Weights of a small transformer language model: 26 layers, 6795 steps.
Each number is 50 + 15 x the weight over the matrix's rms, rounded and kept within 0 to 99. Layers, rows and columns count from 0.

# q: layer 2 attention query, 384x192, rms 0.0531, rows 0-63, columns 0-47
# k: layer 2 attention key, 384x192, rms 0.0574, rows 0-63, columns 0-47
# v: layer 2 attention value, 384x192, rms 0.0844, rows 0-4, columns 0-47
# o: layer 2 attention output (transposed), 384x192, rms 0.0691, rows 0-4, columns 0-47
q0:53 51 32 50 51 41 40 48 43 50 53 57 48 61 53 38 48 38 39 45 53 36 44 45 69 47 42 53 55 48 51 63 48 44 75 56 58 82 55 57 42 53 54 47 61 48 43 60
k0:61 25 58 65 54 45 62 41 43 46 62 43 77 51 59 42 46 36 52 42 53 66 56 68 54 53 42 28 56 52 49 41 67 57 39 52 52 90 51 52 47 61 39 34 46 56 53 49
q1:61 60 42 43 45 51 46 54 66 50 47 59 73 34 34 60 37 50 53 42 50 34 56 34 38 53 43 52 46 48 46 51 88 58 42 54 64 64 33 39 46 81 44 44 49 37 56 53
k1:58 54 56 42 37 43 63 47 41 45 41 51 41 67 50 43 35 38 42 62 56 55 55 61 54 34 52 68 51 35 59 50 61 57 46 47 42 58 47 48 47 47 54 61 70 85 55 67
q2:63 64 66 50 50 42 44 41 59 53 49 52 43 40 43 46 49 52 33 66 45 55 47 42 43 49 49 61 57 49 50 58 44 43 49 56 49 31 59 59 47 48 41 58 52 59 54 52
k2:40 64 49 61 48 56 49 54 50 64 56 52 46 56 55 47 36 48 59 52 54 55 61 62 49 45 57 40 47 45 49 49 60 46 65 40 46 53 52 54 48 63 44 48 44 42 48 57
q3:50 39 48 48 53 47 42 25 44 57 65 65 73 58 54 52 43 60 52 63 59 36 48 45 47 52 45 46 44 53 43 74 63 37 60 62 58 53 46 47 42 59 34 37 56 34 39 62
k3:55 29 55 53 43 58 51 56 50 41 49 43 33 39 56 48 44 24 42 52 63 63 71 46 49 45 63 40 50 50 69 42 48 50 57 45 41 59 53 55 46 57 53 48 56 55 32 43
q4:55 39 56 47 54 57 66 57 54 40 52 42 72 36 43 57 48 59 42 51 46 55 44 40 53 44 41 69 58 48 46 57 72 43 54 53 56 52 45 27 39 56 66 52 53 44 43 44
k4:51 46 39 48 49 64 50 44 49 60 51 40 37 61 42 61 55 56 50 61 57 59 43 53 55 60 54 49 54 47 49 63 53 46 34 44 61 40 56 44 61 46 45 53 45 48 45 39
q5:52 55 51 38 47 39 53 69 52 60 48 48 54 44 41 60 58 60 58 46 49 48 42 46 56 56 32 63 60 46 41 47 54 50 23 61 49 36 66 37 61 52 53 51 52 31 58 52
k5:46 53 50 48 50 52 63 51 53 38 54 50 36 43 37 56 42 58 37 29 60 61 47 44 50 53 50 60 63 39 53 60 66 30 60 60 52 75 57 66 49 74 55 44 51 49 45 41
q6:52 34 50 50 66 53 31 55 54 42 53 37 53 57 48 44 52 38 47 53 50 60 46 58 41 50 50 58 42 38 47 54 59 53 56 49 49 40 59 57 55 38 66 58 48 64 54 55
k6:45 38 42 49 66 47 44 58 50 37 52 33 57 64 53 40 71 49 42 46 26 49 54 47 46 61 48 64 48 61 51 47 52 57 42 49 63 58 63 46 49 12 57 45 36 57 59 41
q7:42 47 55 55 64 58 64 47 49 48 57 47 56 45 64 45 58 59 41 48 59 58 56 67 44 30 32 52 47 37 54 50 40 48 52 47 48 52 49 49 51 42 57 47 58 47 54 45
k7:38 54 45 52 72 42 59 47 43 62 59 44 44 67 55 53 63 82 56 30 57 37 44 47 58 41 53 32 63 52 40 49 23 55 30 54 53 53 50 37 53 84 51 47 57 54 51 52
q8:56 55 50 57 58 44 44 42 59 54 57 57 67 66 65 41 43 47 43 67 56 49 56 55 35 43 34 42 50 47 58 55 53 35 34 37 41 60 47 61 61 62 33 49 48 57 67 50
k8:43 36 45 66 45 65 55 60 52 33 50 43 48 42 51 57 57 67 59 32 66 43 53 39 58 27 49 59 75 61 44 48 62 58 31 61 58 42 57 51 57 13 66 42 57 45 43 54
q9:56 52 44 36 47 38 54 60 57 40 57 55 54 43 44 51 54 47 49 49 51 50 43 39 54 48 47 30 58 58 48 50 46 49 48 52 49 46 53 51 51 64 43 42 50 45 35 52
k9:51 55 50 45 59 48 44 48 46 46 54 54 65 42 37 40 42 37 49 57 65 58 47 54 40 66 71 48 61 52 52 56 45 38 53 45 59 44 41 65 58 28 45 41 50 62 46 47
q10:57 59 44 40 34 43 45 62 54 30 44 41 56 45 43 62 65 42 53 45 50 49 47 50 63 56 45 33 52 58 50 27 65 59 38 51 55 60 41 57 70 31 63 39 48 39 23 48
k10:65 45 57 53 45 39 51 52 52 30 41 36 82 38 45 60 51 43 37 63 55 51 37 45 54 62 57 66 49 41 40 57 57 53 22 50 51 38 52 48 53 55 51 57 50 52 49 50
q11:58 40 41 41 59 35 43 50 64 49 54 52 65 43 35 50 48 52 52 53 56 36 41 47 50 41 39 58 59 49 51 55 37 44 31 44 55 65 37 40 43 40 55 48 62 41 51 50
k11:55 50 39 46 43 41 48 41 70 55 38 43 46 55 54 35 50 48 33 50 42 58 40 52 36 55 66 54 48 41 49 61 80 49 71 47 34 49 61 58 64 57 69 46 60 35 47 39
q12:30 44 62 55 42 57 61 57 35 51 50 44 47 56 61 54 62 49 49 57 50 56 41 58 45 51 57 41 38 53 48 43 48 55 38 48 41 27 58 57 57 88 47 58 41 48 49 39
k12:48 47 49 51 59 43 59 61 49 42 55 49 55 46 43 61 63 48 62 47 46 44 41 48 61 53 50 64 74 58 32 37 41 57 61 47 55 69 56 32 36 60 53 45 33 38 49 52
q13:50 51 49 40 35 65 58 63 59 61 41 44 36 33 33 55 62 68 54 51 44 45 56 44 58 60 55 46 49 54 48 40 55 58 42 70 58 46 58 41 44 50 57 48 51 51 36 44
k13:54 41 41 43 27 49 46 43 51 53 56 55 53 38 44 49 49 43 50 70 50 50 54 54 53 54 59 37 34 43 48 49 61 54 42 47 44 64 47 42 43 48 61 65 41 64 49 43
q14:58 54 43 52 52 58 51 49 44 41 44 53 37 57 60 40 50 50 42 41 50 50 54 65 36 52 59 27 45 52 53 41 55 49 48 40 39 61 47 60 50 66 41 47 52 36 51 44
k14:49 62 62 39 46 49 50 51 52 65 45 48 52 49 47 66 43 40 67 51 61 44 64 40 55 36 50 61 48 43 53 50 53 50 55 48 40 32 37 53 51 25 38 45 49 66 64 48
q15:39 66 60 55 46 61 45 48 42 27 49 47 51 74 60 53 53 45 38 56 35 58 52 68 51 68 54 31 54 52 56 53 16 53 66 43 42 21 67 53 44 64 56 68 47 58 49 48
k15:46 46 62 50 41 51 42 64 55 69 43 51 32 35 52 56 57 31 67 57 57 47 54 52 66 62 23 77 49 54 56 39 51 44 55 66 61 46 61 37 41 86 52 59 60 31 57 41
q16:53 52 50 37 51 23 63 57 41 48 40 53 78 63 44 47 54 45 49 46 48 35 51 41 64 54 48 36 59 48 49 43 42 43 55 44 55 43 39 38 47 35 44 57 63 29 60 49
k16:51 56 54 51 44 38 53 53 51 25 51 58 75 60 48 49 55 36 57 40 51 40 62 43 41 30 47 68 64 43 43 45 47 36 42 51 50 13 30 52 50 46 61 48 52 42 54 65
q17:56 53 41 42 37 51 59 75 44 19 40 34 47 32 33 61 74 62 54 38 46 44 32 50 61 27 46 66 61 57 37 23 28 48 51 54 44 65 66 54 48 65 54 54 54 43 38 44
k17:58 62 47 45 60 70 46 44 56 39 55 52 50 45 41 56 49 45 48 49 53 45 43 29 48 67 42 75 49 48 53 60 51 43 45 38 48 49 55 57 49 41 47 49 50 41 37 56
q18:54 64 45 47 48 43 45 49 56 47 52 52 58 40 52 51 50 63 40 48 56 45 49 52 43 64 40 57 70 41 47 51 49 37 55 62 61 48 47 51 39 42 53 49 37 55 32 54
k18:53 58 59 53 57 58 67 52 37 37 47 42 48 47 50 55 49 61 51 46 59 57 51 53 50 73 64 35 52 45 61 58 59 60 43 47 43 48 61 45 33 42 59 46 54 67 65 50
q19:44 61 55 65 50 52 48 42 50 53 50 53 45 66 59 38 37 59 52 75 59 52 62 56 45 41 45 36 57 49 56 52 43 47 45 44 46 45 58 55 44 44 45 52 57 57 63 53
k19:43 63 54 58 69 64 43 64 44 57 62 55 51 70 47 46 45 44 67 48 51 62 42 66 59 28 48 30 60 58 45 43 36 55 39 45 52 42 58 57 55 61 46 35 47 44 49 55
q20:55 30 55 49 47 39 54 60 61 70 38 61 84 34 44 49 47 56 32 51 44 47 51 39 54 59 53 57 43 52 38 52 32 65 53 52 60 50 58 47 54 20 47 55 43 50 55 51
k20:52 47 41 47 58 65 51 41 54 60 46 54 51 52 49 44 42 63 48 58 51 49 46 57 43 66 50 60 42 43 50 60 83 37 41 57 46 49 50 61 60 61 47 33 58 44 62 47
q21:51 52 48 32 57 39 56 62 56 47 53 54 46 35 47 49 51 51 52 60 41 52 51 39 47 30 35 39 50 49 49 42 65 52 38 55 58 32 47 50 56 52 59 47 46 47 50 43
k21:48 48 30 46 33 52 47 50 62 32 32 53 63 52 35 54 44 39 46 46 52 42 52 46 50 38 63 41 44 57 53 54 51 42 49 51 50 52 59 52 61 40 61 64 38 40 47 54
q22:57 55 41 51 46 60 49 35 61 54 61 64 59 37 37 38 40 56 43 63 58 44 54 35 46 29 49 38 51 50 50 59 62 52 39 46 65 43 56 54 47 51 50 37 42 46 57 57
k22:52 49 61 49 64 45 59 46 36 42 47 45 43 58 51 27 38 29 48 43 36 55 49 64 46 26 81 68 52 43 59 52 89 67 52 45 48 40 42 58 44 58 40 51 63 68 48 41
q23:50 78 50 53 62 67 67 44 50 39 63 48 57 45 40 41 48 49 39 42 35 69 52 54 41 30 67 45 43 52 60 49 20 52 55 46 32 44 64 61 51 80 69 62 51 49 36 49
k23:45 44 44 39 47 47 49 59 51 50 46 52 44 38 44 47 55 37 56 49 47 47 54 44 55 67 31 79 37 47 54 44 24 52 44 55 59 45 55 39 56 62 39 60 29 46 38 50
q24:64 69 49 54 64 50 42 35 67 60 49 53 39 57 52 36 31 47 36 65 49 50 55 51 46 44 49 58 53 38 57 64 59 46 30 44 43 71 58 65 38 43 44 46 49 59 53 57
k24:48 39 54 56 52 53 68 56 47 47 41 48 55 54 63 40 55 38 60 56 52 58 48 55 56 27 53 38 53 57 59 37 56 56 71 47 32 82 58 54 49 64 57 44 49 59 71 51
q25:48 48 54 36 49 31 61 53 50 35 44 57 29 32 39 48 42 41 46 55 59 41 46 28 56 41 56 52 49 66 44 49 36 55 41 47 60 52 48 43 37 57 58 49 45 44 51 54
k25:54 40 57 39 42 36 39 55 59 52 48 58 56 46 39 50 43 41 30 60 56 53 38 36 36 58 60 55 45 58 44 54 45 56 33 55 46 50 64 54 54 20 54 53 56 46 50 44
q26:57 64 65 56 62 56 60 46 53 49 45 52 44 58 54 46 46 47 38 53 36 60 69 46 39 25 47 66 48 32 57 62 63 42 49 39 39 52 45 44 46 68 40 55 50 42 43 48
k26:42 41 34 64 44 59 35 45 47 54 54 54 56 46 53 55 49 52 70 40 63 50 48 47 51 29 61 65 63 45 40 45 55 48 35 55 51 36 59 50 76 46 41 61 39 29 65 60
q27:61 43 57 46 46 55 43 44 72 50 62 64 48 54 47 28 23 45 49 38 52 36 42 50 37 51 63 49 50 40 47 71 54 51 32 37 40 24 38 57 42 54 49 52 42 42 49 67
k27:37 40 49 56 57 49 57 36 50 30 43 49 60 35 44 32 38 25 50 55 44 57 66 67 37 53 58 57 45 56 60 46 80 61 47 49 45 52 67 61 62 47 53 43 45 31 35 48
q28:54 55 60 56 51 63 39 47 47 57 40 38 62 42 48 40 50 52 34 63 36 61 59 46 38 44 59 52 53 51 56 59 36 52 51 55 53 48 60 37 60 58 64 59 47 73 46 55
k28:43 40 36 59 50 29 52 58 38 46 47 43 45 52 46 56 61 43 47 43 38 48 46 41 46 42 19 67 42 61 56 48 51 38 39 53 64 82 56 38 61 96 53 42 39 69 60 54
q29:61 62 64 57 58 54 51 44 53 50 55 55 64 38 32 38 35 55 46 63 43 64 58 43 45 31 58 60 54 57 55 67 76 63 38 50 47 21 46 48 36 42 66 51 32 48 56 67
k29:52 63 48 51 35 39 50 56 41 56 32 39 73 40 47 29 54 42 46 58 33 57 47 69 60 52 63 72 55 42 60 63 54 38 51 43 48 40 59 48 73 47 45 48 52 60 46 60
q30:45 67 61 46 44 55 55 56 53 46 50 44 55 24 41 52 48 59 49 40 42 42 43 38 51 39 39 54 47 53 38 51 54 54 54 58 54 33 42 40 56 58 49 46 44 51 50 37
k30:58 76 48 55 50 49 51 54 59 35 41 51 56 49 53 46 41 41 32 48 50 40 55 62 44 61 49 62 53 47 58 57 41 40 35 37 49 60 68 54 52 80 43 61 50 54 40 56
q31:50 28 45 40 52 48 45 50 41 53 65 57 50 34 52 62 60 58 40 58 51 47 53 52 52 64 43 30 45 61 46 47 46 51 48 56 43 66 43 42 53 69 45 47 58 44 43 49
k31:52 50 42 48 29 62 56 38 65 46 56 61 55 52 52 53 49 32 39 35 45 51 69 55 42 56 63 54 45 70 60 52 65 42 42 37 47 63 46 49 57 58 60 43 54 53 55 40
q32:47 21 49 71 63 40 56 49 49 42 48 48 45 57 49 42 51 60 42 57 56 63 59 67 42 40 58 71 44 46 53 50 37 64 59 39 35 68 45 58 51 19 46 40 40 70 55 42
k32:45 56 61 59 59 57 34 44 42 62 37 52 51 58 55 53 57 57 56 58 62 49 36 53 48 55 28 43 58 42 64 51 44 49 44 48 55 53 56 58 53 45 51 50 64 41 68 56
q33:36 52 52 54 50 49 58 45 55 48 58 44 34 49 54 60 45 63 56 47 44 52 53 55 55 44 56 50 38 36 48 49 65 50 50 45 43 52 55 45 56 63 39 50 39 45 27 45
k33:48 52 59 57 44 49 45 54 58 58 59 48 31 41 40 60 65 37 62 55 57 46 50 54 57 32 24 35 29 46 45 42 57 46 49 49 58 50 46 41 53 83 49 64 41 50 45 50
q34:59 71 60 43 66 34 51 40 45 57 58 45 32 42 52 39 34 33 46 63 48 57 56 49 48 39 58 41 53 44 54 59 40 52 41 40 43 87 40 50 63 33 55 38 51 57 61 45
k34:38 36 62 58 58 43 63 55 34 41 46 52 42 78 50 57 62 57 50 34 41 58 60 43 41 37 51 37 33 49 45 42 53 55 44 49 59 43 49 45 64 16 50 42 56 70 61 45
q35:51 55 50 44 48 40 57 47 52 57 51 54 62 46 51 62 56 60 49 36 55 37 35 42 60 54 49 44 53 60 50 49 45 40 48 57 56 32 50 49 40 74 33 57 62 31 45 46
k35:53 45 61 49 53 36 71 58 51 47 57 51 39 36 61 46 55 43 63 55 56 49 57 55 38 58 61 47 52 42 52 50 62 60 56 46 47 48 56 51 46 15 56 45 54 49 44 53
q36:54 27 47 55 57 66 43 49 40 56 54 44 58 52 60 58 50 61 50 57 52 51 38 57 56 51 35 52 46 49 46 45 42 52 48 40 55 20 55 49 50 13 53 49 32 44 46 43
k36:51 59 57 54 40 46 38 55 45 44 49 38 61 56 54 58 48 47 56 39 61 58 35 36 56 36 38 59 58 53 47 44 68 54 62 46 49 60 62 69 54 64 46 48 44 53 55 48
q37:52 51 66 43 52 59 51 64 39 58 47 46 38 31 35 52 68 52 53 51 46 47 38 46 42 63 46 56 76 52 53 41 54 56 52 64 57 59 39 46 51 27 48 65 33 30 37 34
k37:57 52 42 43 50 55 58 47 57 47 47 55 76 56 56 45 34 83 53 61 39 45 49 45 59 61 64 25 49 56 56 65 57 41 64 44 54 61 45 46 47 66 56 39 42 47 33 47
q38:50 29 56 30 44 55 54 57 61 61 45 50 56 31 37 62 43 51 54 52 51 47 48 32 49 42 65 47 74 44 44 53 49 57 40 64 58 47 50 37 58 67 62 53 32 51 51 55
k38:51 47 56 43 51 52 56 48 39 39 48 56 42 61 47 49 61 49 44 49 39 47 62 64 24 77 57 29 39 58 60 64 28 34 49 58 56 46 59 74 57 80 61 44 54 55 42 51
q39:47 63 40 55 35 44 42 64 51 46 40 41 44 29 47 52 58 71 51 44 57 38 44 41 69 62 31 50 56 58 42 37 42 49 46 55 61 46 61 43 42 59 58 49 58 43 62 50
k39:50 21 60 40 46 39 43 46 62 58 56 57 63 52 43 42 50 46 44 69 46 48 50 53 52 54 69 42 51 33 50 54 48 44 42 52 56 17 47 43 62 55 58 43 62 48 45 52
q40:52 59 54 34 57 69 50 42 59 50 48 50 46 39 44 47 44 50 56 59 59 49 52 49 62 50 46 38 40 57 44 48 58 40 56 52 53 74 46 36 39 65 46 46 41 40 33 55
k40:69 58 51 59 59 53 52 48 44 30 56 55 58 36 50 39 46 47 55 66 51 49 44 56 41 39 54 39 50 48 61 50 52 55 58 42 51 33 50 63 53 46 44 44 45 40 39 47
q41:45 33 63 64 64 47 59 57 52 50 45 36 40 38 50 46 51 47 41 54 38 62 49 59 35 34 64 34 40 49 55 49 64 70 56 41 40 61 64 50 59 24 55 73 47 49 55 57
k41:50 68 50 38 37 68 51 42 54 61 46 48 49 55 47 45 56 52 44 56 51 41 53 56 52 58 36 48 58 45 61 57 52 31 67 55 61 71 56 52 75 62 53 68 65 34 46 54
q42:41 63 36 60 75 41 47 45 38 37 49 49 54 80 56 65 54 55 57 50 50 49 46 52 64 62 52 47 48 46 48 42 37 40 73 37 48 55 45 48 50 76 40 58 58 57 63 50
k42:46 35 52 63 47 40 35 62 60 64 63 43 39 57 46 52 49 58 72 32 47 58 54 31 49 44 19 64 63 61 44 50 60 63 52 55 53 43 38 51 43 26 51 49 61 31 50 62
q43:48 81 38 66 62 48 53 38 44 45 60 50 43 53 68 51 55 65 46 49 52 57 55 51 46 68 55 29 44 47 61 55 63 62 60 49 54 47 63 44 52 56 52 36 61 44 25 41
k43:39 43 56 52 53 49 63 57 49 75 50 45 41 66 59 62 47 50 53 40 56 66 56 45 62 42 65 54 66 37 38 48 59 66 62 40 57 50 32 42 25 58 53 60 44 60 53 47
q44:59 60 57 58 66 46 58 47 45 41 58 46 38 64 60 44 53 49 38 50 38 59 52 56 50 72 55 59 50 52 63 53 59 46 31 38 37 77 54 51 63 39 55 54 61 56 58 41
k44:40 50 49 66 29 57 49 55 54 47 54 49 44 49 47 43 52 60 39 51 57 53 43 42 64 03 37 39 35 49 38 51 51 43 56 53 49 68 58 39 58 25 54 43 41 63 46 56
q45:50 69 36 66 65 40 38 40 48 48 54 53 41 58 65 42 43 74 42 45 46 42 61 49 57 49 48 44 47 38 58 66 51 39 41 36 49 63 50 53 51 54 44 53 68 53 60 58
k45:45 46 50 60 42 57 60 43 70 55 50 48 40 69 48 51 63 37 55 29 48 53 58 53 36 39 46 47 55 43 39 46 69 58 64 55 40 41 57 48 44 42 54 53 58 42 58 58
q46:51 51 51 64 43 60 43 46 39 50 58 44 63 57 54 49 54 38 42 59 42 48 53 60 54 50 29 30 56 40 52 46 55 47 83 45 48 46 55 49 51 58 55 60 38 56 67 45
k46:46 58 44 63 50 35 40 48 56 45 50 48 39 57 62 46 59 48 65 41 70 49 57 47 58 45 33 35 57 47 60 41 63 50 50 49 64 52 49 43 55 44 52 39 63 52 49 41
q47:42 22 35 44 33 42 40 51 57 47 39 59 65 54 47 53 40 55 52 49 59 34 44 32 52 74 45 28 54 51 44 49 38 39 54 57 51 49 50 59 37 27 33 49 54 34 54 50
k47:52 50 40 57 66 40 56 47 45 52 53 51 44 37 49 54 42 51 53 36 57 51 44 47 46 48 44 52 31 47 50 50 52 56 37 47 51 67 56 57 32 99 53 52 55 48 52 51
q48:48 48 51 62 54 48 39 36 52 52 50 54 56 53 57 46 41 63 46 64 44 56 50 68 40 42 43 39 34 40 55 67 45 49 62 44 46 18 47 61 54 45 38 44 66 56 62 67
k48:52 64 57 73 62 57 64 57 48 51 58 45 41 59 59 55 62 42 51 53 54 42 57 62 38 41 54 62 47 35 46 44 51 42 40 44 41 68 53 47 52 46 44 62 52 21 63 46
q49:56 38 42 45 48 49 41 54 42 49 49 56 66 41 52 55 47 54 40 49 57 41 53 48 52 62 34 53 65 49 51 57 53 41 68 51 54 71 47 47 34 35 48 57 55 53 25 49
k49:48 40 38 46 47 43 47 39 62 49 42 46 64 44 63 38 58 33 64 55 62 62 60 60 57 72 51 49 47 57 52 52 44 66 64 42 47 84 55 72 45 81 44 51 58 66 63 47
q50:54 39 51 46 53 58 53 63 40 51 34 40 39 48 60 50 58 57 54 30 51 54 56 50 39 58 51 54 38 57 49 43 24 53 55 52 53 48 54 47 44 31 46 53 40 48 49 39
k50:49 41 53 46 40 65 42 49 50 57 57 53 45 57 55 60 50 57 59 32 51 35 46 37 40 51 54 46 64 47 42 46 44 52 61 57 45 62 59 33 45 41 49 47 45 52 62 51
q51:48 38 51 39 47 35 35 51 56 64 47 55 85 51 49 45 45 50 54 47 53 29 55 34 60 58 41 61 54 57 44 55 58 43 73 56 52 39 29 42 48 72 42 47 39 58 47 45
k51:43 40 38 69 55 56 43 61 45 60 66 52 51 69 55 48 42 46 62 50 40 54 56 44 56 37 68 41 53 52 39 51 50 42 41 43 33 65 49 57 55 34 50 62 46 60 47 52
q52:50 50 36 56 49 52 45 45 60 68 64 59 50 59 62 51 44 52 43 45 72 57 43 56 40 20 57 45 41 48 50 64 40 40 51 48 49 78 53 58 51 54 46 40 59 51 56 53
k52:43 42 52 64 54 39 58 52 47 58 55 40 40 47 55 52 51 65 37 36 56 42 64 41 46 52 75 41 57 48 44 52 41 57 51 46 38 50 48 53 50 56 45 52 46 64 42 54
q53:45 57 46 56 61 53 55 53 47 50 65 50 52 61 61 42 56 49 47 62 40 67 55 57 47 53 38 36 58 41 58 56 49 58 55 41 43 57 54 38 58 72 63 50 59 63 49 55
k53:45 49 48 52 68 50 48 55 50 45 48 48 44 57 52 42 66 46 70 27 39 46 38 55 60 38 52 64 55 56 42 46 30 51 48 56 58 44 61 38 58 54 46 40 44 48 40 59
q54:48 60 62 42 40 55 49 66 41 54 50 42 60 44 42 62 66 50 55 51 48 52 44 39 59 41 35 41 50 49 42 32 53 53 47 62 53 52 42 49 47 58 61 63 34 55 55 41
k54:55 31 35 62 57 52 43 52 51 47 55 39 44 55 53 49 46 56 48 55 54 47 44 50 51 55 39 36 64 42 61 54 76 49 56 49 66 20 54 52 45 79 53 41 49 48 44 62
q55:59 31 51 43 69 72 54 46 44 69 61 41 57 17 48 36 49 33 41 55 58 62 47 58 41 44 60 60 49 46 45 51 44 59 49 37 37 69 49 40 60 38 63 47 47 52 35 56
k55:40 50 46 55 49 44 34 51 44 54 48 49 42 65 47 61 49 77 51 43 39 44 44 41 38 56 41 58 65 47 41 49 51 60 76 46 50 53 62 47 58 70 39 67 46 57 73 39
q56:52 41 44 48 30 53 40 48 65 40 56 60 62 60 47 47 46 45 57 56 51 57 39 50 47 65 61 46 63 46 54 53 42 47 54 46 60 48 51 47 37 68 48 48 52 45 25 51
k56:67 49 48 51 50 65 47 49 51 48 46 46 55 47 55 33 29 44 47 62 58 63 45 70 46 54 63 35 53 42 64 60 58 56 52 51 49 68 53 61 63 20 59 40 61 49 37 36
q57:60 59 43 51 54 53 35 40 70 60 45 61 52 34 48 52 30 45 39 50 54 36 46 30 52 65 58 52 63 50 48 69 33 31 38 57 60 51 32 56 34 60 37 46 59 48 42 63
k57:44 64 60 60 53 53 47 43 48 42 42 54 57 62 54 43 47 36 55 52 47 66 56 64 31 56 64 28 31 51 55 51 48 59 56 40 44 42 56 51 55 79 52 49 57 53 33 49
q58:48 41 50 54 47 65 48 63 53 35 45 35 64 53 50 49 56 63 58 44 35 53 63 61 53 37 46 57 58 48 45 38 61 47 55 44 42 57 60 42 64 80 64 52 46 59 62 49
k58:52 70 42 50 39 50 47 53 50 36 50 48 47 61 54 64 53 63 50 42 47 38 46 48 49 48 27 47 44 46 59 49 35 41 28 58 54 52 47 47 55 59 48 61 50 40 64 47
q59:51 48 18 56 45 43 41 33 60 54 62 63 48 51 51 47 25 41 45 39 63 39 51 42 46 75 41 37 47 49 46 68 41 46 37 54 65 50 35 44 38 46 40 28 60 36 46 54
k59:51 60 47 52 57 69 43 47 42 38 39 54 41 62 50 43 25 33 45 49 57 54 68 77 48 38 76 28 55 43 57 46 44 65 59 47 58 37 38 60 42 50 48 53 69 60 41 40
q60:38 60 66 54 59 58 54 57 44 54 57 55 58 72 58 27 50 29 51 52 49 64 58 66 56 41 53 52 59 46 48 63 64 49 53 50 50 67 52 39 57 46 51 56 46 51 46 53
k60:50 59 57 60 52 47 63 60 45 52 57 53 53 61 56 46 63 58 65 29 57 41 53 46 73 45 41 51 72 54 48 36 39 50 72 54 54 48 37 37 57 30 38 54 48 46 35 45
q61:57 27 47 33 44 52 36 58 53 54 55 58 61 51 49 62 49 47 46 48 57 34 37 36 50 58 54 37 61 54 42 50 35 46 51 49 50 35 44 53 50 46 43 60 47 32 58 55
k61:49 52 46 44 57 58 52 50 42 27 54 40 43 52 57 41 44 63 44 48 40 52 54 45 35 34 56 79 46 54 54 54 47 55 40 49 44 77 61 72 36 63 55 37 33 57 28 40
q62:47 45 48 45 56 49 44 55 43 54 52 58 52 43 41 56 51 39 49 57 59 40 48 36 58 70 52 73 80 53 45 54 24 47 43 64 60 47 36 48 49 64 55 58 49 41 64 51
k62:43 40 41 56 50 58 44 55 39 50 55 62 49 50 53 48 51 55 45 49 59 58 55 46 54 48 42 50 42 54 57 53 51 45 65 56 55 97 46 49 41 70 53 49 47 65 49 51
q63:51 34 47 58 62 33 40 54 40 41 54 56 55 66 60 57 56 43 54 53 55 41 56 46 54 44 35 46 41 52 54 48 50 40 55 54 58 48 43 54 42 42 34 58 63 58 71 42
k63:47 37 44 55 52 49 49 53 54 51 58 47 60 56 62 57 51 61 59 33 46 45 56 53 62 24 44 26 44 47 44 46 56 59 36 49 49 59 43 46 40 21 60 49 51 48 45 57
v0:32 38 60 51 47 37 37 41 76 43 50 52 61 44 67 64 47 50 46 51 49 48 50 53 63 68 46 45 41 64 62 44 57 46 38 65 62 52 22 51 73 47 45 43 31 57 27 52
o0:63 41 52 47 51 51 67 37 62 33 52 48 54 49 48 67 54 63 35 49 41 41 57 29 54 43 47 40 41 69 55 36 52 42 54 63 46 35 51 24 28 25 57 43 65 45 66 39
v1:43 36 51 46 46 49 58 47 49 56 49 56 60 51 38 44 72 81 39 34 53 44 63 28 54 63 41 60 38 60 60 47 41 39 61 64 77 79 53 43 52 46 42 63 55 35 61 39
o1:49 34 62 48 50 59 48 58 45 50 51 71 44 37 61 47 45 26 56 63 62 43 40 46 64 50 32 50 57 41 26 36 65 50 47 44 31 45 26 55 59 38 47 40 57 32 70 56
v2:50 62 43 29 39 30 39 42 94 60 73 87 70 71 65 45 51 89 60 43 83 25 32 41 42 47 46 37 61 48 67 70 56 24 62 69 59 58 18 35 33 50 29 51 38 53 84 32
o2:58 31 44 54 61 48 44 18 44 27 44 38 37 61 45 51 28 34 44 60 39 71 56 60 62 52 63 52 51 65 31 69 38 56 28 42 56 68 29 71 53 68 52 52 65 65 41 70
v3:62 43 34 23 57 47 25 84 51 36 71 29 52 47 38 39 34 70 53 42 33 49 54 63 48 51 47 31 58 63 37 61 43 32 55 40 48 40 71 55 34 39 39 41 44 32 80 45
o3:48 65 47 70 61 45 29 31 47 50 72 66 40 89 44 34 54 50 33 51 36 65 61 48 56 46 51 44 64 48 53 66 39 63 41 33 59 57 40 55 71 68 68 52 28 76 62 57
v4:38 54 56 29 29 41 41 43 65 36 46 49 56 49 45 53 48 60 57 45 39 66 67 69 63 51 66 40 64 61 55 43 48 54 39 41 56 35 58 52 54 41 54 54 50 57 26 45
o4:66 52 50 57 47 51 50 49 54 33 71 42 61 57 55 36 56 57 34 46 43 54 49 54 60 40 49 42 44 60 57 35 64 37 53 56 43 44 48 38 42 44 53 51 61 61 78 58